Each number is 128 + 24 x the weight over the matrix's rms, rounded and kept within 0 to 255. Layers, rows and columns count from 0. Numbers have three digits each.

# layer 4 MLP up, 1536x768, rms 0.0333, rows 979-1085, columns 640-703
124106124106107158140137125133123143107131124115168107147130143079136098096090119109057132132151110128125131151108130089114126098091199105150147098156130113139132158130144130119131147152190134
091152105124161156139158098182166131152101120142133101135127134090169110081152065122142118161169118120132166127121114162122113159166135143134147125124064146080145166146075123142200083111159089
076105136125119121114138122156106119108081180153104129103125107112121126089150093142110145140083089116130157130168118193139130105126113154141116103115139116114121186131114102125123140120102124
175113105131159133140133094164140159138126139189136138131143114092133111127112157170157161169104111113071106158100114123181137173111161087106145096088109152152095106094140142148157121150145116
129136124105147104122082085124145096148139117138114099111076158124145168134144143111104077156135155118092144130142122120119084119116091099131150130113124141134137137102157131124137140133112159
150101219158153135148135135101094104087094157125145105121162146143123145175078110130146214081157142131097132144151151142101117122185174141140138141100132142157165141149096111158170126156162135
135098115105125105136109136167148128123140175104105135112086172163113112153114110173113106126157143123190140130139139087141143078150176131113095134140128130144134186082167138125137118112111124
146124181117149137079115108142134101144114119084121128142097137096122114152138123150103145125092152112117129125176128171128112182139123144074127123111128121128130160157168117145120114147086119
100133156129167121137171106107099120154140097121085143118135141131121108137106112090137102144083154113133154127158124153118103126128085142102113119118131140146189106145162145141125147130139077
084165138141096144122141141137134164146141089130111109156091145128148085114150134133113174146125142089097122136145109152162084142121090178131130150129118131151165104124127090127104142156155150
113153111096114149171126115151121116090136169127158118107119153110132096129109178136118107112160106184090095098143089102138123169148105144095066164149135088113159141128156104185140115105152100
189127159118123127132081121094162130147134173132133100116110157109114127123106093129160115168157140094113187118132081149121125110104133115125164158138105105133119146179194123110117121091149114
128118127122116105135124142159137117142110144102087139108120162167116138105134107118142074147124113102093144078123144163112129111123154115123088112144155150135117125161134119085171092135153136
134117146122147171126174130140103138156109149136124125103117113116129116089100154106123099146120160163113158111116109124107139135140135188154104121131145125126188110135122141142156175134100163
104112106131115114136157171105174130117151154125167154091141125110061170122111122150172153166156163111120155135159129099117091155167117141119141152128171116172137123143135138139114131168127122
137149121129141127100138124154144142097132116119154127116123123118125145145168090121124155133118124137157155093128108111138150144116138144147100103162101131146128176090111103176137155119133150
114117138150115151113149179111146085145133128136112093129090160112151133171144142172136113141120179129103106141154104142105110127076098097134123164132129087134185113146130120137111106112141090
117123127111135156121130168093148129131109125128127133124144125109125135145102167047149183113143109155108130143103150131122113116168105104153136135107132149105115152157177139129111138125168137
158155112126086201096155143107114166118080097165139125141162079106136145142107156116156181137143134120170087152164093154133096063052096158145154067103159145147158102129151133104112139145177119
152148127166170125133134099132128093093158149117147122080102108132113125141135117136124150156140125103127126103141109135133133149140149110142134128134078130136130094085120096126132116159140119
149141125117116126120095173100163101130121146119104146105112151144102151129141138149148160127126145144135119121107174095164161112127110133110138127096124114152131114135102134121092158082123151
151156104129110121149122113159172120114103131125107103117115105130187111133134129174100148145146106158139096125126168125105099114133072125132139122091109173154111134094136137161124141105108111
118117164140147135089088145111117129121141137160148086135121122089115151147107119134166100151142136113124114114150147082107149097078123142140138116127151122096131101160150149109134121138131116
113160156068129148143161117149135148129072139141102094110076130127118126134148082133092155076134186137152144056140147142112125122133137157140169105117117110111126119145127100130094126068115104
130130124111153132127134138098125135167142161093091089120123171136149154090112134103125114126106114091125100135102106098095128145076099142132130120180119136147158158097089094152154121131124103
113142156096164139080143138143122144115141118108158163083138163119142118075115150129123166140132149133153106119136112115151106132147119123124094111094140135081135160121164123127122094104121129
119127129154149138134123133143131091130158123152082152142123134117141129144082123101129154140108106122084140091122089123126125112130079176158120096133103108102136120160123119121138092117121103
095119142121098118139138144122103181176102147130144122120088139123151169144093092120156175118120152124145123156147153130097106108077111150121138138143141113120135107115104122144131129133120137
116117147141129093151142128160152104132081122106094150134144115160129080113078095108104147108125085128148126112115122148109111147132145092119168124107123112108160113101085125117173144105117138
133120125173141120125123157085118131109103155136117128158104193134104158123126129138134025134117173112133133152106088163114120098092108144151141102144146131134134135106107122128107077138130096
131120119117142134076170147116157130087161136121129129120087141105109110167129122149125183144118121155133151137135134161109136116109133154153093111143118143130106120121143160132115120086172175
100120142147122122125125126173131180117150127092098148133077122159137138118136119143138130144084126138150116118098143155155087098111113167104118153151087083136148116152122147129179135128145132
105112173112142123135116120120120133074135134126127136111140181070172144139133139112115119142103127110152114137135154133152148110162104133132153128128135088117149143173098136158144171188137141
104142135127145097103158113100094112153124108162124126105149120181082133125113117112114183139126115172139137113184141126088124105140139099125157158119081104093155169072136113130094150125117106
116147114164139123116117157121133094160129116141114109120149140121114116130092081108139158144126097195115134131092148137150167142119121148154130146129091131116095136124132106101116101088108073
115169122115090118157105145100069156108164102139120145091091144112128142100132150153118168122096198137121122097175122143131118127151116116092165159133133071136161093102100163104132083146094105
071146131118098097142145114131189114081131134152110136109165115122167184116082152120120076136151120167125101136128113154148101164154123121102128100108156150153114141159147171167152112161130132
099152167107099137114118131161153114116100144130109131140077148136092150093104124091161180118136138097130181150099118113087164107166144109139127113181122126105117133141116141089131154104138125
097157145145130119109156123131135180138118129156155128151148082128118111138133147117135131116119127130111079099130159137066116122098130112167128157147105130108138110092127130134093132138118116
127146110111134119104146131131095141161126118138139147148162142124115180118165130117145104109097116133113115143127137116149172145139129093125174120118122120157153137146120105145169154127154114
148152096112138082124117164135177106152133112089119156157124139116098103134151128108097028169191167129150131139164122128103081141178159125138147127137107143116156100131114128095116088144128143
112120144112099122118109150131112097124142124145152096143134128114121132131154136153151166151124128130134160125132121083125131113133127124140151145141192115145144142149088137105132109086132110
130133145155144134094101096109137135108150085157139117158130109107098137127106110147144158113139154133116146128104144108128098155176154116107141151135120124132108090111149111126110109130087074
127123158172192129135103163139124129122097120121125109122099129154136132133145180131148104125149154147102103162150170146147135135146120123112104121123091108095110102103135116137129131107151162
150115114187123127108145157122084143117134096095091129150129100119120148184092110125114115118091134119153092106136138121141116129133184108117119132131130129151120151104087136103139169147183123
101153125153141116110155169127134121155185137125116070175150129170106123115083107134143125096118111136094140129157150126142129135122131147106150124133131135109105148106130102103128140174094156
126147121112115127149131097128125120122119130095157114169122135159146117117102091172137169104145106131124171118126130140151138157146123103135090113124119099133100137163120109158124104127132112
098085128142123165125148095106134180073147137182159112146154179120113118115164107138111123151070152131131111164152153135137121127130168184150115119140118094122148151162110138182122140132164109
120111139130147107141116135115134121137129121122154112111123130114122143118087087132185098134135112094133121168142157143134103122191087113120131139152111136144145128153096155104132138130124111
131139112108123104132098085179153140099109181136093131143131126158138094148117168096161174119136133151164096122146172130117102096146113125140133117101095110130100098106153138102133108143113112
125124089136139100085120126131127133158120141116131093168143124084137091142114125142106196143133083132087127118160158105112117143191064116082167138129105153106103095131139149129104126116123102
084107141164144085109096153135135117157130165134129135130111122153169157123088110159136148106139113114108150132129137120132118102179110114093142088087130103149112136150126122128093107141078134
141108070139135113134084121102109139118108088132118157129130160158123162155137125139148163127098115137103125135132104125122171134127115100124137176124136096186135106096108083120117121077157140
116146159133155135080153190156111134144131144104157139122111128152129160114125146144080138166104129107157133188116134130121164127138119132096141103169101103151101127123102109105103111133122165
134136134134143101129134149158095116102125140127141105117129105097158153140135149118127169154144117126099070125143148120142118149109114147132119081101103110143134116139116149140081136181120153
109160113139113094126080128145118141156094123133125106125156131115119146160109143090113104102135130161115086164132088124153185123175103118112151124129097123141122148145133099112103132111126126
134108169159123156121148170160195078125148171095121125093086101194117114132084102112095112133146112135119143144121144153107134122128098111114110129138144098120123209074128064152156134152125124
102134141143110168117130165167124082124137116132136095135141108117079150109119066125077189138151122159156128144108101115111083102153103111127134111086132156159106166192089106174172138146156124
140098120129075146103118121117126132086144149122072166105158111095120126128086117117112159127109120123103146178138136169145111137145125122148134135124144089098099150148138149135128145146124072
110144120156148112148096133146099091127140165142151140150120158113133105115140138117086121130139126143133145114107092131173104115131119094051120117154141133132084145138144119125109129149140112
091151141108134146132130099149106117131172140182108137118115129126112090138116112142102110109122133135124107120163138138182175145094105137090148142111163146099164136105098119189122123100097135
122115107100144121146126115125124154099130121123163122131141152135167108125156131134105155164198089142119103097116151134143119125141113137147118116146158162083157154155112128122116150117128117
101122098091129119094111090134137146143130155164143154127160141173134156098167132146119098147178139148178088084135128179100099132162128160061137114156106133132123106132123138142146165096184168
127126141115141101125104118128141150089159141170118151121139093140058150123130138125135157113111129122147152059139131083087114163163118152118147141087118088142153128113147151098135150138070123
139110131154143115137115125116100148116132138082141129124150104151142112146102125145127123137111114136118084142119163123119134118165132173180140152124116106155140120092149118122152128126118144
116161117145104083110112107120092097106146082144125132098188145180129122145133093151110156096094139124119130101090129185102117135130147122099140123092127146127151083171133171147118107165140104
128118107126123124111124139098126125107113162111131143130152101139124146136100124127128091122142122146137137163172112112109152128088132112111155144173179125166095130138139140143106098117099119
121124159098092127092103174147089101106129159162133121130121137095084150147101117138135096145170165155104145135162113127117135153151148189109138136142149163134132104110094106098128140175095140
125132143100120117131135131123078157115165136136128152123134163154129100129140116117111094146141141149148128079115117118173162139117079156151152115102162120137109110090090105147118119129102157
084125142118145134106140129110151127159136084131084131137175124122106146105105119180140197123065130135124183087116153135157135190144141120138140153068116161102080128160126115106169063177173106
111118145109155090134137134114121150141145121108141149115136132151142089171152142146174206117080123167081099154137156133122109051155094166068116135120125109140113124119125127160125138120108101
095136096126147145127076087112104137116172147156153118184133155147145136080154127115146097132132117112078128116119170114126115174081109123157108139124108136128106131167133143131154135145122126
112101160110146099082104128109141153093126109114120080133132100131154145113095177105126125164139160133124135109124150146141104102117119113154135142108107139107111151134132112099130137122102115
110100160148136156152086122148130092083137130184135121116070114120098142173093140098077157146119136101149086123101137100142135155098103098131127140145125135110109156139170131111105117119136159
132140125153114106098148127152147131102134174156105123167157122119134133127151118156134135152092164110113115118128109143098175107134115062148127134161139119134135171134135151141082168120122116
148121122103126096116124132149116178142126094100102158115143101161133112126145091140116182136156128136175131149129170132159109155155109115147131102137104134141116099093105124151118151137160161
103100083155119120116124167079192121112149109108108155122113127163085166115129090122136119127136116111133135176139107139120113105118139083115091128136157103131154138130112136143149152107129143
154117157119123134120109154123127112127128140099133130149095151102158123136141145113128149105117120144153130120136158141099159116156137107144110149146144142123128145097106148170097145130164110
157142160153128134123114176136148108109145142116168137136099142134115126097103110164151103126164134114137117127089103172126108103145117139159130069122141153152092168100152089122137105135130151
121155143130151073111136101150172093129104138122173164105135128139078144128117129178121121115148124164092125153101142132124158163119124145115120102098120103127142094079146105161124121120083129
130103110140143199171140133124130127111109133080145072104120143168134125117103140131122095085082097134122111126140162086148134092127145134137115170131120098090140138183157144098151126125139159
127163054114155098120180111110135144092122156087190153117113140096163154148146168142158099136115163163112147128136123124127122166145116123138091155142129105135163126083139092142147162118120150
115089219137212147135114128094144155079050139151120116114050200164167141131182155157128118134126135100143129123085162044122104121187113125166115094122145148204139150128105101108157126109138158
107093147140180151132134133124140094167082102121130107121115118136151164119092134107143151067126169136180134100091173116168161112156155189116103128099078140140134145124121150104148147172164109
187138110075139102153137164135161124130093132138137107120113157114131113114122158130110117124117117112121113124113156117127134127113131147131122121108101142133127105155129124108133148118134153
120143131122151126127105108141138142156126156160076127103107111140148162127122127170164152092134121114123161137143112132142149153091092123112150131130056127141119097157158132112082164132131112
120146158126137119136138132162135143172129170134123154128158124079108145113165144130136158142180106122112151129119114127116144129157074156125099156113087080114118164120104133165132105123140117
121190095135125060154100128117131171112139096153114141143132131121177135142145140129164158132096196150121112159111109165158111121150135125123127100123170129134128156091170179130107122117116085
098116123145162105146109153140135133122093117092176143154143090138159144165139160148129165081123133189102134116154145091062113101145177158139135164132124128173138134103104116133148163140135115
115136126112105124115122118145127143132117122168112134117131135137128124124085153100110177102104116150174124174174149147107116108115171130130114122141126108094130179171116131107094118091124098
137135119129158130090141096114170102136150139108138126113125132114186150123159173108079127138143137104105095165122126182118172112102149098142105124148149120118162128140125141118122164180132140
126168171124147075130100094123101131115134161158126086111102115162082130080144136187145225132100119044154166067163118135106116170117162127166093131142088144143040082095127132154113128110131145
136106128127124153141173169135093145100140118139104149115155158156148100113148146092156135101132115176084138103166164129157126132103142151123120106143117136088152110133153130111159127122134141
139147116124099122130112157101131152122132162160112145085122173132120137118123112155154111109122145151116170156122101137170137172112127108110098148108170104119142152143114160111167126114102104
136110118095128121152165146139106110098138092149125142101134125113085148147172161134097149104127097109137103142149174143152132106101125162110130104118177093099122136136105138134218158145170134
132109186154151143140108158111126172102097126117120110107124102136164146096113109135114136156120127093117124155083171142146153060092150129111132131144107153163123140124118079108140110124108115
149137171116152082143181104130105093123133137126127118110148142120110151118129110108176116122118155115154132124136121141135141111167107134115107137109142114157167083107117140122101155144122102
111160142139116147136148124114079106138097163163156100129131147171130105152106132142168120135150125107140165186139124130106137186088127103134131137096091103119149126148162117136111158146123139
054175140108168080073144125142145093100164161145106137148114101104131119125117168099119151103105172155109118126106107109108182109116109092119170094178142158115151128117141168145067133155125134
096144159131114136111118102097148127140131113123154133102128141133137115135116120134132071119107139149144094155171112147121126152122111108118133117147144145153137142102184113100092135149137156
106146100120105111085119179169087138119149134140124149136117118098116146110111112184186127111119175142134134082120101123101095143115130157076111117082121105145127101143165115118131143123045102
118132151148122173136119111135093131102111136187107087110131131106098140147112151116128218133099152151109097153102128117105096119132104157109143108088130086125122116114136140183082107142113141
120163122148123099134191136141125161129151115123115127067155122099179106109142163134143135126135146180105104160101108149077109162112135152106138136168115110141140141110104143162126149156184202
156182117078140145131130139125175110150120155167097100136115096135113100102135131137102202156139121126109133157130143129113129117195153136138106116160137118116063112127122174105115115134114144
132133100120131069107164120150136151108126114133126088155097112129091125125120148098146121143130078101133154101101143112089121141130177108182114096159117160143140107118094147161135148129153136
140139151114143106135156168120134163078128124154115107163133150136128123090131101173134090140142134102162154122119115105134136117141131150086148097141122138117118111176116090105109105133106092
086153105133103115124121138093134156137132116147153134113125137134073127144127084124143159125169144161099137166118159140105159158125143129129152083155127117112125117117145129145122110131126160
# layer 4 MLP down (transposed), 1536x768, rms 0.0333, rows 979-1085, columns 640-703
130112159129130136084128133172136099147105163139093099127125084122137135138130138148112127088112113170143086137147119117120154116156154160137155066150155106158129161100138167150112084114092139
138098127103125113165195125211116155165110142104084114149128164050137110117174065088112057146083142127136189149116135092129159174193127135097104102097103096128132079111097145106192111120119097
095157154089135158116098179114157122145136117103114113154150135169138147120131110089127155156080118122136071147112143143129122152139162153131115117124139118135151119139117109105099135158110133
138133126069118123096128117171148118136114098133102158178102099113133122148101115096136032116129112126135090130133126156105116106152138134119115149141132131150181169124118146096120121142155099
149099132140094159140140128120148099141137120102157123157182116170113113116145155153098112173177130142158131105131110148132164115102131153125142103146123133130126132146155175133123159137126157
133093091145131105042170135135226186144112133116146199142113163101109149144162134095171108139082110141145095143138155184136179157117111070142111093146142125135105101101140122123131107100168119
129143130177131106137096119134117164081136106126137119105149114125137140125113142152103109119110128130126124169163135139079142121099122151164145126127121128156154086143103130160174138134134169
115143095110135084099131150136128153129115202094155108111118126134124096105112111106117118129158099083160126124141100129084126133135165154147076129156111086148157127155129090139153105098139119
115150089152127133097115132126134147144130160082157112129127164143169116126150126137145071137114089117137103115135117109119173133121131133140119077080154115127126152086067127159120119171145153
104107149139119109118141124153116120117187151087125128116145177140117118145107133125107041136074106142126127164174089119111149121120121185124094133131101088108135151143135109085087161162183119
167102083126125128129126119142133151096142183108081117120130157133084120136180150131123002137153117118119101152158142112075135137110118137110140194130174094144101127130160140116153134128180087
121161115186148111177134129166097097077110119094144135126140096147135146119095167158135117105130108158111105091103128127145116161130130089109098128162110156128122129098118146129111133161121105
131138107131146130144113105123112117153107122121144099125138139102142139150124107108101049112117148135152123177122125140141134142125101130131148143131097135075151134116119136131085140097125160
129083097132102106122119103103109176116137100152161154130158125111107108118144168142125152131146093081119084150123138066130171101119098103141134113122147150144138116140151139142077163149131047
143145100157199108129135128159130157139166116104139129132147114119106145158143121120108080140151113112111118097112128096106148123147133130150087113161151141159163121138143118128148157114122137
146121163135133155161098118110124131134135124181080118112123171137129180127153133126130118132067104125109101119121100128144112117153119122132125149146139147112123088125103113127150113081137148
129149136174114143162157106076158105149144160158173077128143163142121142125115106152120174101145108081134103145160097145096138145112113145109118152143147112112162162156151099104143117131126106
152148121146130124159128127160143152148108157114147158081154154137124139118177131158133176105083119122141126127157111118114095120126123150115113107115084150179147135112088158116103136138114134
127155149175075194064104203113113113136125089128168151111106103141094152122117126122129070118099139143126103133116144127153149097103102124109157137132117129126155117135148166077142101142135088
088094130123125114141115116102136124133142125141143141086119133121124114122143112137134022163147123151131109148125128147104153131114151128111151104119122155118116085136159099145132161105133087
092158139121100132102099130153130133140136123125132125105118103154150147113080115115080100113154140156108140117084110147116135144125135132106117118125163159098130107171158167128135115161124098
121151111074113125146141163136114128129124179138145167092124143090140126125150108105133102136129096123109114166133121110138115170115136145137129157158104061096122122136130121124140124142145127
101143122134128186138068135111145071124168134154124131116144161126141149146101123121180125128131110116095100118124103140119106100131132120144148099138086096174103144140140137136184152143121133
146144103109144088126132130174157109157097126141131126121126112129138104156160107105151150110163137117136147150116123137144153145210139127106145126112161148134114109121183138147090111155138166
138123132141152146123117148083143171101140158127123110091091153114136096165171057141130067109118121146158149153093126111165118127086159144108171153126098096098178142131109140116081065124105126
165142106131122126120172122100128132102117143145099138115107115085121104165151145102141195116157156138131128104104155134149147136122139126147135118122127130144146076137131129121112155151092123
158147123164140097143075181115114159104152098081140105144136127109119158129104113119141121113098127136141125169112152153138098127161143131164162117094138139114128104095147113090126088133115131
140141134121162146115122099142125066083127136141113131115143110130120111070148149117114149168126100148087113093113097112153137113145156114112139157120116139130137176164106179092106121107130106
150120129125113160114136133102162139118147138094168120121137098104094165175128113135148093177148121141166188150123157135118136132127114147116181080080087128122120147106156152155130157152118110
136101130135107121145152148110087129146138121149104127130158112101127144135145107148130160103142131108112140089133116060145133122077130082183118131168085142105123117114148141126148140104190148
157171178154098127143130124098113141143136077116132117106146170165134101115139085137139088137133105150106129184139118125114146127118105109139108122099110148109152105124176110140088105158130106
123145175105116158131111154143105087158123118109134121161157109153138179118137108122125114096093161137123153214202165104114109083137153140116091168074103119095195101157066164117117113105110121
126112084146126092122127158088116111196142111160127149114127106126099126117100152136160123147146120147105128150138116096113104147101123115120136130168088103143136140120127158106142130138113115
145068116135146101129102136103125110162147138122115132118100149117112132153128137146122146143128122125111136144143123131173144103096143117120181124112128132131142125109175146124091140118126094
151113110100123121130093159152140116096090106086137134115123152146102151100186151152153220155121105081143109116180153126120123102137127120081118141101189134166151103141118161161102122142146132
121117101159151118108119129115127143130152126151095150097083089087124162149137095139103084104129141131116083100099183145122137090079123144127106165099115127121165161141168163189111168133171132
127140117165133124114138119105143132143125100130137129077186096135166116125085145102106119119157120132142102156151142097106133162131113128130079156152121146170131145149142155139127179089107114
118105128091115104131135127084112146123132116101141110119124127108126104137131131155129057107096129135103089164152108141132092185120121099171143099111113143132154069141132120116123153133100118
149114077133152177148126122106103128133172156123135120119116091114151151128103135117154150144138118128085108129139164152139111078132129123101130121147158089171139125155148127136130120106121152
118115136128092165132126140133141108131152151101114166100167128153114092138125131109114101109132117134118120120126146144105108153141119118135103182105116132068135127131180134100113128136122132
109125133170131140160102146136103136177107143107155124154124155153138113111122075119126089152145101081114153131125121122113144117132106174101088132131155113123134170132127083139125122150149141
150126130131106112153179131118121122143120114141139153128131072153146127159106134158100122077115120117105089095111138162125096139151095127114099139112130098146116180127110103138140121137093114
141109102141137100167117154086127134153171132066113126137096139162134136107150132123121177144141151113093097156114090159125129119145096143082104136086156174148129071101131164116102130119147071
127155091095085128143156141128119143113098175149077102120126132092164088092124122122124118124102108123112137128134117118098140132125141108106103130101144117111157115113114080148154082153132126
108108095109152134115099082115137136102164130147159083139123096115134142093127156137175142164138129141140183157141119140135145148114065144138157162135159118143120146125152153141125116124090126
119127136114097119090117103139112135187116133127138114119133114088168110116114151102201078150089120191124133126126104094132116139148121126094149115164125116104058130098096133137117108108101144
150091103141132127118106132103085106139088114152116081135144117113117128137140114117126124171068120108128139134122158110129110079136146098112148159106139123076146134117109159065126150117121130
149140166169105156171125074121128182097112099118158161160135151164143126108086180138164144096044123130145141161140140112147127117139145149143117148113128146111181132168140144088115115152112134
112120137092147136153089137142149120133132089162091119131118165151116088200112106114111093116167127147147115130135137136131133144140146138129136132108161119150143135109099119126112116115111110
134115131135083146126117086132140159129071140145124167131126102125111155136155120057125031150146170160149113144097094161105087138141135140108108157105117135133096104148159091120116132125118141
114137130147127133124135128106165146123134123099122152092162136132147123163138164124187021165109186123117159143100153176142148114102084174161125099144149171133124099158113127133116134141104125
137127152086126127111117120123107084092132129135131162105104159126138129111170096081140058140123172138144089121128141128133149152131157106157138122121129121118144149106146098113159100095128135
161150106106148170158144126117186115123117141070094125136130140171113127109119129119094059138127093098145085098148136129123115134147089117119118152140144151118156113137153098182094162129166164
137135136157126124153138089174122150095137142139112149129147104120159148118141068160108244151134117149120135089146118150142164094095108121166099143102141134101107166137125116170165100133141059
129109164109142089134113118128160143098134098116143143155136103109118159099110133129123024138132179105161099130124163127163170117154151091119159110101163122124117155094147118089146161124124134
138112110089137135157162121101138129107147094134132149170091132125131086108126119129139099155141153090146131086112137114177117126112126117100137125135133137122178105186140147184094170122092118
154127140163164108106088110089120163140120162082108112127115109128099173145103123109121115157099113138085121163138145161135125108098144146084122105153116145118126125141128117124105132142197153
133091165120141150161118133133087142140147157117098112139110153150065126137140119120126114103135133130131170157122145131141103106074096101124131115148110121135119156149096149139087125138132121
119146129142131155149104120107131152182119093136121107157104189118105142118153110123124137128114094085116173141121097122137145134121123168120124117136111127123148126091142153105146161131163150
120133122067126091147149151166142093111122142094140112137163122111108172130146133113137108145139125093110127115125117140156119132137127109147151110116131155107144084119132104137104124072170137
146110111128138173130141111139132113131121119091122181141102103112168129109158159144162062091054120161141115143110141161126105134152131162140120119117134106155189106126157134085127143138142110
167104153175116128189091112089097129101096101124150114113163142114126120162119167111155116146098074123132134111128148130158125129123134134147132123128144134119095121114086127110098135154106148
197119130126146137131121104134138122108176088086137131144092129169088114106135112146112148118130115127099128085075129141150091139122133103114159154120122156109146174146121155118158142125121117
133138093128117143115143108147157141145164068129176137140137114108137109144129160152083222105071107125135130116110128111125109110133133165120147167141104104099142137148126140128117087127119128
120128120098090112131108111123149131156125151146101118123137152154118119123148130134096132129143153122080148106116147157107092131100106109097183097124157126094171101122079142125143130148136109
158098115137179171126166152109157141153136213084137142147052139075115131103095193118156100159132128110137138155164116058153133105145091151161126137167102113138114191058148092114130161077106131
087141157164100130167158153157101150120109121130105094106099127123124140120137140132172023151130130124113125083145126153143092131098103167135103127139122126078111090125111100131151135155122142
120155092104111123134141160149136130066127073137152143071141084125135099179129116177106094131145170168007109129145130070127148140123118126123138144154092163132113110112147145102137130154176153
104162071150119122140140160113112186138105172149134116128139074141116160111146093147178143189102134121159137111166129158091168155133098149124112132164153096158106116089061084101129121159152129
140128134103175184121095112145143094138167149146121093132103147132137107127138088141143157080121132137132155126124137082168093129117156133127137124091136152118143106133111135144111094155115178
187124179116122059140127124125123137090168067092099102130133104144147077133099131146115119160119119153078114126125112140139075130121079153102064119120161115124145145133137129179122104103108148
144151129147119112083110125136127092111128129114141150108115160139116125160150159097136090123126092147096128121058121161137118103142121117117094110080164119132117154155132140136162134077136106
139145093097132159146165169131121102135141155149126141118130149138076147141148107141109130112151150146096156143150124152109132104088157148128151086131169156132134122129103157164137113108139107
134123118172117119118116129144122157133121164163126125156150111143125134100149108103161064091125177125160112089125124124141113164129090130133127142096112123109113117107126067115136113131121114
098138156167161131111097136126143134115153171088125169139133145128120165134106151156115229129126104115091140167082147150146121091122115128143154160108155175162090075128106116131138082128156098
128114160127143119122120075097133112121157133138104115153140180146166092111113125116106113057103178124142145156113135136125072103109097134124114130113134125095147159153110105108127131143093113
125155127130146146183116110121134118126135166129111146119126125116151146133123118134133197088128134130101121103136155093138119100141136130089128180057127115090108089116124122115141098168109056
118122138106154103103139101119094119145111133185100159161116082137119115156126108138169221130125095097098165065134132085156126161146114146136140093142087118145125116138117141103136095112071119
102141121120162138136131100097109124144132122172107122116101163139104151138172133130101190095077140116134115150119130114116153139159112114114151149110125103146174115188165154161063171149150106
140148144130131156152150095129097080105136119141151125143153151126115139170116120090150013094120150102089118149150099125169169127144117126145137129104122159150102113125141157091114099139156108
140136136048101061063146100141104115125117150214095150164143158109116122151143161147097172179222142098145142121109087208126146176122130140121167008119152167152135084118144107121146125105081119
157125024104076173143122093137128148119170112176145160097135179124137118095127105152132082070120176132164144075127134090144112115132134111140069136165136126128131098092133071096140153163163158
086111099141180162110081077135105169135029077161142053106091162133165210142194115126120122110163091065146150080054186100197147099165120162147124051116110122187139125132155089055113158145090157
115132104143107155146114137130115149165084172105113157100132101196078131085107094068136129104082157159139115138109143107130134087130175173145098105074088097113116163140140108084144150135161140
105116168123160120131126097122105134112152096142102167168174106148103156146093128161118108172167157136130137153144128118126140135138119148125173167118111155124137137134121103106133146153116123
135155122143123184155092193149142166153116135180100124102109083119136116135111138123130046133124130137112108134181094157131127095149093158075154119121098114120125092126129135148152214060171143
132149139114131105132119153125130141119143129113124151159130098087140143137147168128118085152162134139139125163136120099120149091147101118138090143111107084120127145092068132093142100141120136
120166141146138114159100145055176209151139127117158154122115138172127099132117154115138000177102155107100149106136139150099137183114171130112094121159100154140138099113141161137127124094127173
139115165131087138146138110138149141126131172105129150136106119157121115125126118177107161164126116114154104111124129137178119099088131138153107128104082081132120161157114119130151131160085119
110152146170151121151116149131096104129159113122139144120083136106096156111150108129158088145134097104165106119163075153097107115103126168151134145115126187128117113104147133087120131146120143
120176113135108138082124163159176157160094134096140124165121123143149115121105166118125176147124140124107131103138107124119175076142129111103154128155125104190155102145109143049126116110151118
142139124145170120166132097126159123087160120116095147200169138115113138099102117151125141139134111104097119092122184171115145122113133150157124169111157156137118112137152144148120138128128107
170118083136151144121111109113085117109134112115138101163119139120123156154137135157135159149121135161136112116157096166112097124142092125157159156165139146130083119150155095082112117131160150
106157160131129130174116182156163139116101128124118122157134129163109121109108127124113098079119162133132112117131122118156132181087150149123147144150108098114134129127128123123145134090086127
124120145140165166122128139149155143118130120136116124190094133129137129096137104112107083141119121135119127170129154171105140175141133083128152129111106162123133130114144123152101081163093101
111110113120137111115147148123138123104153122113144099187131134106149065150098147096105021147114136140165119170176076131116107154159073101150175143126132109124140127135092196156137125137144113
124167166158114155142150121116132145133128133148145130109153141124085114146114129162099103084124124152126117137128143119119087130142129124114153088128112140109097145127134137122116124107133114
106153131138106127073156160108133103118121098120160160156127131107123109123136126151127177117134113124130159135143159104170138108127111136147100096137117159141098084127159117173131120146114131
132198121137123157135127116129124129092119149141090127137094109129159116078109092098103175135108103115116127129073142130155144150146093129119177102159103159144166132134106149125122131124152141
116169137149129136110126142142121116128108131125134089116167114117099118133111152117136073182144108147131143125134133107136154103124153162145100128169121159127130133140119122124120145151145104
096096139124122130121155120144105111192132145146139081138115128156137141102104116128126142130137112130151142106163113129107134139142173193128120143127072121104124087082183110133131166148143125
128085114162139138149132162093141125122147163108156112130122117147134159117102130141133175126157114157127120117129133086116121168133157118112082140110091134128141104128105138106140129129108139
150112124125148134173102097104124091140139111168100161143107111129156138109094131109108126146138144101136100116103151124127185116147105074123098103130140118082115122125131114102129152144167076
136150101157153134123077126121177151214149117122137073135095154121160114141122135119122138153120169163123153095151172140149129160132108083123142125121127148169099102138145126119087091135123137
119138123137149118133103176136182120156132131120113147101117088105141136139115095152151107164156150121153157131095114134136134167115126163130119100135156131120122125129152153160141112112112118
173098067100133102128100119083155109174100106118160121103119143119111096151117118113102102145133125154131129140138134146090096106155127134139128138102192121125119109118112162159157156101103140
166121109076111138152119157117108124100111150106133117091098134120133080085150130098093088152117115170110161141117126142122121145117128094126078113125131133127151116111110103127164104134089091